Weights of a small transformer language model.
Size: MLP 512 SiLU, vocabulary 8192, 3.87M parameters.
Architecture: RMSNorm before and after each block, rotary positions, untied embeddings, capped logits.
Each number is 50 + 10 x the weight over its row's rms, rounded and kept within 0 to 99. Layers, rows and columns count from 0. The size before them is the row's rms in percent of the matrix's.

# down: layer 2 MLP down (transposed), 512x128, rms 0.181, rows 453-479, columns 0-127
# up: layer 2 MLP up, 512x128, rms 0.187, rows 454-480, columns 0-127
down453 091:42 66 56 59 55 46 43 47 50 62 55 44 57 43 50 46 48 36 54 48 42 34 63 60 43 46 57 32 54 39 56 46 56 48 56 59 65 55 54 52 62 47 56 58 51 31 34 49 39 58 47 54 41 44 52 52 50 46 52 50 50 50 51 57 47 58 61 59 36 70 34 49 56 59 50 21 79 57 49 52 52 79 57 52 59 61 62 38 44 60 50 43 51 39 50 53 31 37 58 33 53 73 61 53 70 50 57 47 40 43 40 51 51 46 44 60 45 36 56 53 49 52 58 26 74 51 59 37
up454 099:59 36 64 48 51 52 40 66 65 35 56 43 55 57 39 49 75 52 55 25 55 49 58 48 53 41 19 52 28 58 63 73 46 45 64 47 54 39 48 49 52 61 42 62 53 54 59 56 55 59 55 62 48 46 53 58 48 56 53 44 28 44 50 56 42 48 47 55 69 47 51 48 57 66 35 42 47 53 49 52 52 42 52 63 53 70 43 32 53 60 33 52 33 31 45 46 50 43 53 55 54 41 37 64 55 51 44 51 52 51 58 64 59 37 42 46 41 51 25 41 35 46 44 44 48 65 49 44
down454 095:43 53 54 40 52 64 62 37 62 57 42 51 40 44 52 58 40 53 55 67 45 56 51 44 41 59 62 44 67 43 47 36 54 49 48 57 37 58 38 48 49 46 58 26 43 41 49 55 45 46 42 41 35 54 35 42 65 41 60 60 50 48 41 45 74 48 51 56 37 53 54 55 36 31 54 58 37 49 51 49 61 52 46 22 44 40 54 64 66 53 63 69 53 69 60 48 55 62 49 47 45 51 75 59 46 49 50 52 57 31 64 42 41 61 44 59 57 51 61 51 57 71 62 58 58 30 40 46
up455 093:48 50 47 66 32 30 30 46 42 48 56 55 54 44 55 49 53 50 39 57 63 26 47 48 28 57 43 79 59 57 46 55 40 46 54 49 53 49 69 44 49 45 50 44 51 44 47 51 46 46 49 29 60 52 52 42 47 47 62 25 39 55 57 65 49 55 55 62 65 53 55 36 41 60 50 69 50 48 63 42 64 46 39 54 55 63 63 61 56 50 87 44 61 50 57 57 60 53 55 47 58 60 53 62 59 59 50 49 63 54 52 59 55 37 42 63 55 42 43 41 35 39 58 48 51 61 56 64
down455 091:46 50 50 25 56 72 68 55 42 55 41 45 49 51 51 50 49 55 52 55 36 51 48 52 57 54 42 43 47 42 33 57 65 59 48 39 51 38 46 35 72 53 50 43 53 58 56 68 61 36 63 60 40 52 52 48 48 47 44 73 59 53 45 42 53 43 45 39 49 41 58 71 56 51 47 54 45 51 52 46 37 48 58 38 37 50 41 52 58 53 34 44 53 61 54 47 42 56 56 68 40 54 83 47 37 59 40 45 52 37 69 41 46 60 60 27 58 53 60 52 52 82 41 61 54 45 39 49
up456 104:36 49 43 60 42 54 50 61 45 44 58 45 42 59 35 52 41 51 41 54 61 58 63 35 41 59 34 44 35 44 58 46 49 47 64 26 60 68 53 55 67 68 62 48 39 54 35 44 39 61 64 36 35 55 34 64 47 62 49 45 61 50 75 34 56 44 51 42 53 52 40 40 47 60 44 54 57 36 33 48 37 44 59 47 42 50 60 36 58 64 50 54 28 60 44 58 47 42 41 41 55 54 40 57 31 52 48 55 52 52 60 52 52 45 50 60 67 61 47 41 44 39 44 73 48 54 56 66
down456 095:58 40 54 32 41 44 61 57 61 66 44 64 58 59 54 58 39 47 51 34 50 37 61 50 46 42 44 54 55 57 46 51 53 55 41 67 30 30 52 44 37 50 39 63 58 45 54 50 51 38 21 52 67 54 40 58 56 47 52 61 47 40 39 54 65 50 50 36 41 50 58 49 43 43 57 50 54 67 72 55 65 57 53 66 49 60 50 57 50 50 62 50 56 57 58 41 60 69 49 69 54 35 58 60 62 58 37 58 70 54 63 46 71 64 46 57 73 44 47 54 53 57 64 41 48 39 44 51
up457 111:64 39 48 58 39 48 41 51 51 41 48 53 57 45 51 46 62 48 52 39 41 59 56 60 55 60 55 52 55 61 43 52 39 64 43 72 28 43 50 46 47 56 64 58 44 58 53 46 62 58 43 62 66 58 75 46 51 54 51 56 52 51 37 57 31 70 66 46 60 53 70 45 50 52 37 53 69 46 56 27 33 54 56 60 52 47 59 55 66 39 53 57 34 53 62 53 38 55 58 51 32 58 61 52 59 66 35 60 66 63 36 48 51 43 60 37 57 43 42 36 48 45 43 36 46 64 38 63
down457 111:52 43 60 53 57 59 55 53 53 62 52 39 48 47 51 43 40 38 53 51 67 43 49 55 32 53 54 53 50 43 61 42 47 44 60 50 48 59 46 64 57 43 36 48 63 26 41 68 38 55 47 59 36 34 46 34 54 43 56 49 49 25 32 65 67 40 68 51 45 47 46 58 44 53 57 32 44 56 44 63 66 61 40 35 42 61 58 44 41 48 51 42 29 55 51 52 62 38 48 59 60 54 59 61 47 52 61 43 53 48 17 48 67 59 44 44 56 57 39 60 51 32 32 56 52 53 67 45
up458 101:39 33 51 58 49 59 45 32 42 54 57 38 52 40 57 55 66 52 40 66 55 52 41 51 51 27 39 52 42 58 38 51 66 39 49 45 32 57 35 41 54 50 33 49 46 46 46 59 46 50 34 55 55 46 63 52 37 43 57 57 37 46 59 53 58 51 61 53 60 53 54 61 63 45 50 58 41 42 64 51 60 46 41 47 48 49 42 53 66 45 40 45 34 38 50 66 43 35 69 48 47 47 26 42 53 39 65 54 39 55 42 29 43 51 53 50 37 48 47 68 50 69 78 68 53 37 39 61
down458 106:50 49 44 57 66 44 46 62 70 42 47 43 65 45 54 52 51 57 50 47 41 45 38 49 44 44 57 54 59 54 39 46 58 55 53 54 44 61 63 55 37 40 57 54 48 53 72 46 46 40 60 63 40 40 58 58 53 54 59 56 54 45 38 39 84 55 55 55 57 44 45 46 43 43 39 49 47 60 53 50 50 81 44 31 33 39 84 62 59 42 63 53 61 49 48 58 56 55 63 55 42 50 34 61 61 61 74 52 55 49 40 47 47 60 60 46 55 46 59 25 44 32 41 47 40 51 48 53
up459 079:24 46 72 50 57 68 58 42 51 48 69 56 50 54 49 43 46 36 53 64 54 56 66 56 56 62 48 39 43 54 48 64 54 61 36 55 48 62 60 64 52 49 53 36 58 50 54 43 47 27 35 59 42 36 34 49 54 65 50 60 39 39 67 32 53 41 48 34 46 46 52 48 53 52 69 72 52 43 46 54 45 43 49 45 58 51 49 34 64 58 48 47 59 51 75 29 49 50 54 57 52 55 47 51 48 50 55 61 48 29 41 21 55 48 38 50 56 54 43 56 39 37 44 50 49 49 66 49
down459 085:52 46 48 48 53 54 31 58 38 48 28 40 67 69 42 62 52 48 45 60 40 45 43 54 60 45 38 63 60 45 42 44 43 38 42 48 66 54 46 52 40 52 48 49 42 56 44 75 50 67 70 39 49 30 52 36 59 41 58 51 50 52 50 39 51 58 62 44 62 48 70 52 59 62 49 40 46 41 44 50 28 69 59 43 58 63 45 41 45 47 54 52 56 51 32 42 39 61 60 52 60 66 63 51 73 47 49 52 33 59 54 70 53 48 51 35 54 42 56 42 53 40 51 38 42 29 37 46
up460 090:59 53 61 65 55 39 40 49 59 65 71 46 58 61 61 50 56 64 45 52 58 52 35 57 59 45 47 73 50 56 61 51 31 39 55 56 29 53 47 46 54 39 43 41 52 51 59 48 47 67 73 55 48 55 45 45 41 61 61 61 43 38 54 38 54 53 71 47 60 61 39 34 65 55 50 52 63 53 48 58 57 54 34 36 50 31 58 34 55 47 42 69 37 62 47 47 58 42 36 53 57 57 52 72 61 50 52 59 53 38 55 33 57 57 41 47 45 61 69 59 61 64 62 46 45 45 36 55
down460 095:48 39 54 34 62 54 45 42 46 39 35 48 49 46 45 53 50 56 46 36 53 40 57 47 43 54 38 44 56 31 42 44 53 53 50 61 49 57 48 60 38 63 54 68 54 45 45 69 53 49 41 57 39 47 58 49 57 38 50 43 64 49 44 74 41 54 39 52 59 51 56 54 54 43 52 41 33 66 65 38 50 52 46 73 64 52 48 52 46 50 54 32 64 51 53 63 33 58 70 32 53 42 42 33 41 48 41 58 57 70 58 62 64 47 46 36 45 40 46 57 46 44 59 50 62 63 80 74
up461 093:47 47 58 38 58 60 23 53 44 50 51 48 46 39 46 43 58 74 49 61 56 61 50 39 61 44 63 64 72 41 58 70 66 48 57 55 40 43 63 54 51 47 45 42 58 53 38 60 47 63 58 59 43 35 44 51 37 64 23 51 39 48 46 27 56 35 36 53 52 61 48 66 41 45 52 58 63 30 33 40 54 56 50 47 51 62 31 68 41 47 51 45 50 55 59 40 51 50 55 53 54 41 50 55 57 59 56 43 37 48 31 43 47 37 43 36 46 39 51 56 54 53 28 51 44 48 53 57
down461 098:49 41 39 51 54 63 53 51 40 59 51 61 62 55 58 40 48 28 49 49 50 42 62 41 56 52 31 45 27 53 57 41 40 30 52 53 47 47 45 41 48 57 58 52 48 56 45 59 47 44 57 47 47 51 50 52 60 41 79 40 48 61 53 68 63 36 53 42 37 24 62 36 42 48 74 45 50 63 72 36 47 61 50 55 52 51 77 48 54 41 48 50 54 52 52 54 71 64 63 45 60 60 59 45 55 54 45 40 55 60 38 30 50 51 39 53 46 45 45 39 34 47 46 50 51 35 34 49
up462 116:55 38 40 45 50 50 51 57 48 55 38 40 54 54 65 53 63 55 51 46 49 62 66 62 41 66 34 62 40 53 53 41 52 49 52 73 60 45 44 56 36 54 65 29 43 47 65 72 68 46 60 72 42 48 64 58 54 42 47 52 37 65 46 34 64 46 58 35 48 41 64 43 41 41 60 31 44 31 42 49 40 56 41 37 58 56 48 47 52 52 48 56 41 70 42 54 56 66 57 67 50 35 51 37 66 50 46 59 44 57 58 50 60 64 45 46 47 64 47 67 59 42 48 52 46 36 60 46
down462 104:43 51 47 50 47 45 58 56 57 43 56 55 28 44 32 57 37 73 43 43 43 50 41 41 49 45 58 51 63 41 26 65 46 46 65 36 51 46 48 46 59 42 35 68 48 55 57 36 43 60 38 31 57 64 50 57 45 62 60 50 72 44 47 61 37 43 40 63 41 60 35 71 51 64 49 58 59 46 64 44 66 34 50 57 43 52 50 62 48 55 58 47 49 30 54 53 40 38 50 22 48 44 39 58 53 50 55 46 59 42 46 49 37 41 53 44 52 31 52 47 39 61 43 48 51 69 47 49
up463 093:57 60 53 38 49 48 41 51 41 60 47 41 36 65 47 44 45 47 41 46 39 54 47 58 57 46 32 58 36 59 35 47 40 63 39 57 38 42 57 55 62 60 49 55 37 60 49 57 44 38 49 57 64 43 48 52 52 45 40 50 66 43 52 34 68 44 54 40 72 67 46 50 58 45 46 56 52 62 73 43 47 61 52 44 34 41 51 51 54 38 34 48 59 47 65 59 38 54 40 64 66 53 64 48 62 45 52 54 44 57 69 54 38 32 55 25 56 46 65 58 54 59 47 69 26 43 55 66
down463 092:52 30 63 69 54 59 59 48 62 49 59 53 57 43 63 59 47 52 63 39 68 37 38 29 45 54 66 44 54 54 60 48 70 42 54 41 68 57 41 55 31 37 61 34 53 52 49 50 55 53 58 55 27 52 46 49 48 71 51 41 36 48 51 56 48 57 53 55 46 61 50 62 42 50 61 59 48 27 27 58 51 35 62 45 58 64 49 49 57 43 74 48 52 59 42 45 58 51 66 38 46 51 42 63 48 57 49 58 43 62 55 54 56 64 44 66 45 48 42 43 42 48 53 32 62 66 47 39
up464 094:44 36 37 50 39 51 60 51 31 59 63 57 50 57 50 45 44 49 63 57 28 29 31 62 41 32 30 56 50 53 62 48 63 51 49 37 55 39 70 46 71 54 62 51 56 33 42 44 34 43 35 61 70 59 58 71 62 53 55 54 58 53 55 49 53 54 61 39 43 50 58 60 43 46 42 41 57 59 49 56 53 59 48 57 39 50 63 49 43 44 37 53 41 55 54 64 55 49 41 43 46 57 54 36 39 69 38 50 56 33 59 51 72 60 49 56 51 54 60 47 55 53 74 56 55 57 49 59
down464 090:53 56 48 57 49 46 57 28 57 52 28 42 55 42 53 53 38 53 29 46 75 53 68 46 46 60 52 45 46 33 40 58 32 49 38 57 65 67 21 61 39 47 46 58 52 70 62 46 60 53 41 42 33 50 44 34 58 64 55 42 40 54 48 65 51 46 48 65 63 44 36 46 38 52 55 49 47 37 51 47 50 60 54 48 51 71 49 55 69 45 48 50 58 48 53 54 62 53 57 48 50 52 58 50 50 41 49 49 67 65 36 44 42 51 48 26 68 52 52 53 60 42 32 43 59 45 60 50
up465 082:60 48 67 58 37 45 51 64 48 40 61 55 56 55 44 56 49 40 37 50 45 36 57 70 36 49 34 41 45 51 41 62 42 55 49 61 65 36 41 62 56 44 60 45 55 25 38 34 57 65 70 59 42 62 58 49 62 73 64 53 44 40 74 73 62 61 43 51 49 51 47 56 57 57 54 53 43 61 62 45 65 45 41 48 60 33 56 45 32 60 49 48 59 59 52 59 38 51 29 51 57 33 60 49 56 43 46 61 48 45 48 58 35 55 43 57 45 39 53 53 45 57 56 60 38 48 48 56
down465 095:55 46 48 42 60 49 57 35 63 51 57 45 66 51 56 44 60 56 58 52 38 72 40 61 43 54 49 58 51 40 56 45 51 39 61 61 39 77 43 44 50 58 36 49 34 59 48 35 33 53 49 54 37 41 42 51 36 57 27 32 47 52 34 51 40 37 63 44 51 46 59 49 57 49 57 36 47 42 34 39 31 66 41 46 52 72 49 39 63 38 55 52 46 58 50 41 68 47 58 55 48 54 43 45 58 55 49 37 66 57 53 63 61 39 64 41 46 32 51 34 32 44 54 43 47 35 55 54
up466 095:57 43 60 42 56 49 38 49 44 58 63 43 58 38 42 42 43 55 43 63 34 59 70 53 59 71 47 81 45 53 50 49 41 57 57 51 51 58 45 41 47 57 51 39 46 59 55 48 65 52 66 46 44 61 46 52 46 54 29 42 76 52 49 56 46 44 49 38 49 52 65 41 40 43 65 54 56 61 60 38 75 67 53 35 68 66 37 50 41 51 67 46 51 65 64 53 34 48 47 32 52 44 56 58 53 45 55 48 48 55 43 41 45 47 37 42 42 49 54 51 46 60 49 47 46 30 77 56
down466 097:61 55 57 58 62 57 61 56 46 38 47 38 40 41 44 50 60 62 63 37 54 50 37 38 37 32 41 35 41 38 64 45 60 36 57 60 48 48 51 64 44 53 49 47 54 48 65 71 40 70 33 58 48 47 49 53 46 47 72 48 48 49 49 54 63 34 52 48 52 51 39 77 51 59 67 37 44 53 33 46 25 45 44 54 41 54 60 61 60 40 47 45 50 52 48 45 71 50 54 52 56 48 38 34 44 45 46 63 66 60 50 53 63 60 60 46 52 40 32 44 49 49 35 42 67 55 36 58
up467 095:67 57 41 54 51 42 46 45 40 44 47 72 41 29 65 52 43 50 61 64 51 36 36 52 33 34 42 38 34 24 39 50 60 49 26 43 41 47 59 38 61 51 63 60 61 36 52 31 63 60 52 57 47 51 47 49 68 55 42 45 36 60 68 48 47 52 54 25 49 38 32 48 62 46 47 45 60 58 46 30 47 45 45 52 54 39 42 59 51 61 41 59 43 48 49 41 38 61 48 63 58 65 59 52 37 52 53 53 40 44 44 45 50 59 57 51 64 43 45 61 49 39 55 54 48 51 61 62
down467 103:70 59 54 63 37 57 39 36 46 69 58 50 52 43 48 60 40 76 41 50 52 67 68 47 43 48 59 61 47 53 57 43 50 58 47 60 50 50 59 18 48 63 51 59 46 57 50 46 63 61 50 57 19 48 59 47 52 56 48 39 50 65 49 48 71 44 51 51 48 69 50 51 45 52 44 45 41 61 67 42 42 59 43 53 70 45 46 37 65 41 41 59 44 41 57 59 42 57 56 41 64 43 69 50 52 46 48 48 52 54 72 71 63 49 41 46 43 48 42 34 43 59 50 51 42 41 42 50
up468 103:42 49 74 61 66 32 34 59 35 56 47 44 72 56 51 56 34 59 39 53 37 59 41 35 44 51 44 55 51 56 53 59 57 42 39 41 72 45 49 63 47 46 35 59 41 41 66 42 51 44 65 31 62 46 57 69 44 44 52 61 53 54 37 40 46 49 42 40 44 68 41 53 40 55 37 52 66 48 55 55 59 48 52 49 42 57 59 52 53 65 48 50 48 42 55 57 45 53 45 48 54 47 73 49 55 48 54 43 35 28 32 65 71 60 46 32 50 56 49 45 37 43 32 41 57 60 49 50
down468 121:56 55 59 59 60 46 56 68 40 49 49 36 50 53 70 60 47 45 42 27 39 44 40 57 47 47 48 51 57 49 44 44 55 49 56 36 63 46 56 63 47 54 60 70 50 33 36 33 52 55 56 45 60 32 37 41 42 38 45 74 62 40 46 47 44 53 50 47 57 56 44 54 50 58 74 56 57 58 58 57 60 56 55 61 37 62 45 36 53 54 43 61 44 29 46 45 61 48 61 61 41 50 66 37 60 51 29 57 56 48 44 68 48 52 70 42 64 47 49 57 35 42 31 49 49 69 65 45
up469 095:50 39 55 56 56 49 47 59 62 64 52 64 71 55 68 51 59 61 58 22 39 65 51 35 29 35 46 64 44 56 53 47 50 71 62 36 48 45 58 52 54 54 44 66 45 54 48 36 51 35 46 41 74 53 31 50 45 42 49 49 38 43 52 54 47 51 49 44 46 52 27 61 49 52 49 58 40 33 44 43 49 54 44 51 42 71 38 52 71 59 46 45 46 46 36 58 50 44 47 54 56 27 43 49 54 35 59 42 41 29 57 57 53 33 43 44 37 50 53 35 51 47 45 44 52 56 47 59
down469 097:55 59 46 51 43 45 46 45 49 32 50 41 48 43 59 37 36 46 63 64 61 23 40 50 38 60 52 27 53 46 57 64 48 51 58 60 55 50 39 41 48 45 69 43 64 32 57 71 50 56 61 62 24 51 50 48 47 51 54 46 40 63 46 62 43 33 50 47 49 44 50 47 48 48 49 33 70 57 50 45 45 66 52 41 56 49 57 42 39 44 56 65 57 53 54 47 47 48 63 47 49 68 53 69 53 41 54 58 45 55 50 41 46 72 55 48 62 59 50 56 51 41 83 49 63 42 59 34
up470 095:37 26 40 35 55 52 37 46 44 51 49 52 72 52 56 49 56 51 32 46 68 52 60 58 41 53 47 48 67 59 43 42 54 61 39 65 48 54 39 52 47 61 52 54 38 47 48 47 44 43 54 48 60 53 35 29 45 60 58 42 39 46 45 49 54 47 48 59 58 48 58 45 30 54 75 50 39 33 48 42 44 30 44 72 69 41 32 41 69 54 68 56 56 59 33 46 57 52 54 56 58 55 43 63 59 53 53 53 55 67 58 63 56 54 44 39 47 34 55 66 50 45 43 67 46 51 38 60
down470 090:46 65 45 76 53 60 54 61 60 32 45 42 37 45 62 60 42 48 48 40 34 54 34 48 56 52 59 45 39 62 51 39 60 29 44 48 45 51 61 42 53 52 58 42 60 61 50 62 59 53 47 51 40 53 65 62 54 64 55 52 50 45 35 32 60 46 47 40 42 40 48 53 50 44 42 49 54 56 53 52 40 66 56 37 50 47 56 58 47 49 56 35 51 62 65 64 39 53 39 52 35 45 61 40 35 40 27 35 47 38 60 38 62 62 65 54 50 34 28 52 41 46 48 60 39 47 58 77
up471 099:46 45 43 46 40 64 44 50 50 47 51 56 69 38 48 48 41 67 59 56 36 47 51 49 60 56 50 64 61 59 18 52 27 53 46 48 59 27 51 50 47 50 50 38 63 54 62 59 53 33 48 40 43 50 60 53 36 77 58 50 46 34 57 48 39 36 60 55 38 48 47 30 16 49 53 48 56 48 44 67 64 64 60 53 57 47 47 41 59 41 39 39 41 55 69 43 38 50 48 48 42 44 52 58 61 59 61 50 40 43 50 46 45 48 51 59 45 50 46 73 59 57 47 54 51 49 38 48
down471 101:46 58 49 46 50 34 58 52 52 48 63 39 41 74 54 53 46 41 42 49 49 45 52 70 40 57 63 32 45 40 67 38 51 68 62 61 56 57 53 48 31 56 49 62 48 48 38 43 39 50 48 50 60 59 40 40 52 34 36 44 39 77 53 68 62 58 58 39 59 52 50 63 67 45 30 47 54 41 49 44 58 61 58 52 49 48 54 51 53 70 61 73 65 37 53 48 40 55 48 46 51 63 40 49 44 46 44 44 62 63 52 45 57 52 53 43 73 41 70 38 54 34 60 35 51 49 61 54
up472 116:55 47 58 46 45 56 64 67 58 49 58 50 42 69 63 49 50 73 63 49 47 57 46 57 45 46 45 45 37 57 57 49 49 48 59 50 52 50 34 44 33 59 61 52 49 38 49 46 56 58 39 62 33 50 43 46 47 47 56 49 53 45 49 42 55 53 29 52 80 57 62 74 55 57 64 32 40 40 42 27 42 34 53 50 40 41 55 52 41 70 58 67 57 59 35 49 46 62 44 52 34 43 56 58 46 47 52 47 37 41 58 55 41 53 43 29 41 53 48 60 42 66 49 35 64 59 66 66
down472 112:55 68 43 55 60 20 38 35 49 45 51 57 43 51 61 36 75 36 51 55 51 44 47 57 57 52 49 52 56 57 50 39 54 61 62 61 33 46 55 55 66 33 49 63 60 46 60 56 39 56 71 59 51 40 44 53 72 43 59 37 35 52 50 63 45 60 47 59 43 40 53 32 43 37 44 45 62 55 38 70 57 65 40 45 57 61 42 47 56 40 37 49 51 40 49 61 51 38 59 56 63 59 41 37 41 41 53 56 49 40 36 62 49 64 44 63 54 50 57 52 65 42 59 41 43 52 32 48
up473 090:43 59 54 65 50 50 57 51 32 40 59 61 38 47 70 80 44 59 47 62 56 29 46 56 33 51 52 47 45 50 31 46 40 52 54 48 47 33 56 44 50 55 55 32 57 47 36 37 42 48 64 26 52 36 63 59 46 36 38 49 59 53 48 43 44 49 60 64 72 56 55 57 42 55 53 58 36 51 47 52 22 41 51 47 40 48 64 50 53 48 48 61 50 67 44 50 59 53 48 44 57 47 53 36 53 58 39 55 55 42 43 48 56 43 59 41 76 54 32 54 39 62 55 61 41 52 46 41
down473 107:58 49 61 33 49 58 56 48 59 50 51 49 65 66 45 42 34 55 52 44 57 73 55 34 55 54 45 60 57 50 59 42 56 44 49 43 46 37 37 56 57 45 34 43 28 64 44 64 67 63 36 36 42 52 62 57 35 39 38 31 45 55 56 40 49 50 53 52 45 40 50 52 59 55 51 42 61 51 41 66 49 43 48 26 42 34 50 56 48 77 58 64 59 39 63 49 50 40 42 57 44 51 49 66 64 51 63 59 56 52 65 56 43 50 64 56 45 63 64 51 48 51 31 42 63 37 33 57
up474 078:47 46 49 42 40 41 41 60 51 54 80 63 45 51 70 51 49 58 62 53 59 57 42 53 47 51 61 40 54 48 42 42 54 55 56 59 48 48 53 37 42 54 65 56 66 40 41 44 49 56 49 60 45 47 71 51 61 57 59 49 40 63 69 35 41 53 49 41 46 63 58 21 55 46 68 36 43 43 49 35 48 38 35 58 54 44 48 32 47 41 49 55 48 56 30 54 42 46 53 44 33 53 34 61 61 44 50 30 63 54 54 64 47 62 62 73 57 58 44 40 48 56 33 64 39 47 49 37
down474 086:52 45 65 60 58 34 41 52 59 60 27 33 51 46 57 59 34 48 38 62 50 45 50 61 45 56 53 61 49 65 47 60 47 37 51 45 64 46 50 25 39 59 40 63 29 46 43 55 51 36 45 50 45 35 52 44 61 66 55 47 49 46 35 62 50 40 53 62 67 40 55 53 46 46 41 58 82 60 47 57 49 57 52 39 48 62 54 52 51 54 67 46 53 60 60 49 56 23 56 64 58 50 64 49 53 40 67 62 50 53 52 48 59 47 39 44 53 45 63 46 48 47 74 29 46 55 44 60
up475 093:68 34 60 37 54 53 53 54 51 47 56 59 58 42 71 62 46 42 60 47 42 26 62 59 51 45 43 50 48 58 26 39 34 55 49 63 73 52 62 46 39 44 72 36 47 37 29 45 50 42 44 53 44 53 45 55 69 71 59 54 44 31 51 68 34 46 60 43 48 51 60 51 52 54 37 29 47 60 44 39 50 48 40 50 47 60 57 53 50 37 55 45 52 70 49 60 47 34 51 44 33 46 46 30 57 40 50 53 55 44 39 52 44 40 44 39 40 53 46 54 49 57 42 48 48 35 42 62
down475 092:46 40 42 56 58 52 60 55 56 38 39 61 42 45 50 33 66 46 44 63 58 66 54 58 58 47 35 52 29 56 42 58 51 73 50 38 26 52 49 41 69 50 53 37 49 52 41 40 56 62 63 30 44 50 35 49 47 37 38 58 38 50 44 54 39 50 62 41 51 44 44 50 51 49 48 63 50 46 47 64 34 78 36 48 45 35 61 32 59 37 39 40 47 64 47 38 51 49 56 51 42 36 55 60 47 50 45 43 44 37 21 48 43 53 50 44 58 56 64 41 41 42 64 40 56 54 60 51
up476 096:50 54 56 45 35 48 52 28 60 55 43 67 42 44 57 40 55 24 47 59 54 58 39 57 57 44 48 43 50 53 46 49 52 64 34 46 18 53 49 52 60 53 51 54 38 59 68 41 34 47 46 46 50 44 55 47 43 63 51 60 59 33 51 39 50 52 36 41 52 49 66 37 49 28 62 74 59 71 55 64 59 47 55 52 64 65 47 47 59 30 54 48 44 36 55 54 52 40 54 35 50 55 47 48 44 53 50 55 50 50 17 42 46 39 53 51 61 42 44 40 50 51 55 60 40 41 40 46
down476 092:49 53 47 66 44 57 53 57 37 24 70 51 58 55 58 31 52 60 50 28 71 57 56 33 54 51 63 42 50 46 40 41 52 52 62 38 59 39 47 35 64 58 47 37 45 57 27 55 56 47 58 57 69 52 43 42 52 31 53 46 35 56 53 51 51 56 57 75 41 62 47 60 56 54 55 43 44 50 61 61 48 39 46 50 38 28 64 46 47 51 51 43 66 36 49 45 42 49 48 62 43 40 55 46 52 67 52 41 51 41 58 56 57 47 45 36 52 55 30 43 53 38 46 45 50 67 71 50
up477 086:50 57 36 66 38 39 48 46 53 43 63 42 45 46 50 55 36 72 35 38 57 45 69 46 56 61 48 52 57 55 30 58 41 50 45 56 52 44 41 48 58 41 69 46 58 39 51 51 40 44 60 39 57 51 39 37 48 46 57 34 52 66 52 26 45 39 60 30 62 49 51 60 54 61 73 53 64 39 54 52 40 41 64 41 37 52 51 52 48 59 59 44 52 76 45 45 61 39 50 41 41 49 52 40 62 39 48 43 54 49 65 42 62 48 28 41 64 47 63 48 71 52 40 55 65 59 46 42
down477 105:55 48 55 40 49 55 62 64 47 44 33 58 46 56 53 52 63 21 65 67 58 66 41 68 47 41 61 44 40 64 57 45 63 52 50 51 43 52 59 46 58 65 35 48 56 62 58 50 53 56 53 41 42 49 55 59 37 48 44 57 45 32 53 53 46 57 41 65 41 44 50 32 55 35 22 33 22 58 47 49 60 57 45 64 57 57 65 63 48 38 41 58 46 28 48 59 36 62 39 63 54 52 51 60 39 58 53 61 51 51 55 68 45 56 51 46 57 47 38 53 39 41 55 40 41 43 44 54
up478 112:43 59 48 60 37 35 55 54 45 34 58 40 68 53 36 44 56 50 51 63 56 41 54 49 51 40 39 32 48 70 49 43 51 42 46 56 61 59 45 42 50 41 61 28 55 32 53 73 46 45 38 59 61 51 54 53 42 42 34 58 70 66 57 46 60 47 35 59 51 47 50 59 64 56 47 52 47 40 40 54 62 37 57 59 47 41 52 39 49 34 65 59 59 53 53 38 48 57 29 48 33 46 75 30 39 50 53 60 54 35 55 42 51 53 68 34 46 74 49 45 63 41 53 46 46 54 53 56
down478 107:51 42 40 27 59 59 58 56 56 55 38 51 33 67 48 54 37 40 60 35 59 59 60 49 45 50 71 48 57 44 57 60 42 38 61 52 40 50 58 37 52 53 48 58 45 65 52 46 37 43 45 26 44 54 39 55 62 49 51 42 35 43 43 54 53 48 51 34 39 58 60 46 40 41 33 37 62 55 42 53 58 60 57 37 51 49 60 59 55 64 49 44 39 67 41 45 46 54 63 46 55 71 47 70 53 56 56 52 41 47 51 36 62 49 24 38 60 31 47 54 44 50 30 52 52 52 22 52
up479 105:55 40 40 45 56 65 50 38 54 43 50 39 55 50 48 57 45 46 41 29 51 43 34 72 48 58 41 42 54 62 37 43 44 51 36 47 54 41 37 50 45 44 48 53 65 46 73 54 46 48 65 54 68 37 40 58 44 56 39 49 37 42 55 84 45 59 37 52 55 39 39 31 58 58 44 57 52 41 50 72 42 57 51 68 44 42 73 53 49 68 50 64 35 50 43 44 46 53 50 60 56 67 55 64 51 39 34 50 50 45 58 56 56 52 37 60 47 36 52 64 57 45 58 45 42 56 42 62
down479 103:44 61 45 49 39 40 46 61 34 53 33 36 51 64 53 40 33 43 39 74 51 51 58 31 60 43 66 58 54 45 48 59 62 49 58 51 51 49 69 16 43 53 61 41 51 68 43 65 52 43 34 29 42 61 50 53 50 56 63 53 64 53 50 41 47 49 54 36 45 51 60 55 46 39 37 43 51 44 41 37 56 50 59 32 50 55 42 52 51 44 47 53 55 53 54 59 45 47 49 49 47 43 49 43 56 43 69 53 51 41 35 29 54 44 54 34 76 53 40 38 50 62 42 53 43 39 50 31
up480 093:44 47 47 48 60 53 44 66 52 40 58 27 56 41 47 42 44 46 58 70 56 53 39 51 58 57 46 72 31 55 46 71 61 46 39 53 38 60 46 55 47 49 15 54 41 45 69 59 36 49 50 49 61 39 65 71 56 50 57 69 47 53 56 59 53 45 46 47 45 77 50 56 44 49 53 39 54 58 59 39 46 42 56 51 56 54 41 46 42 45 54 40 55 65 43 63 44 71 50 59 58 61 53 47 50 50 42 57 39 32 58 54 48 71 44 35 62 59 51 36 59 62 48 46 60 66 40 54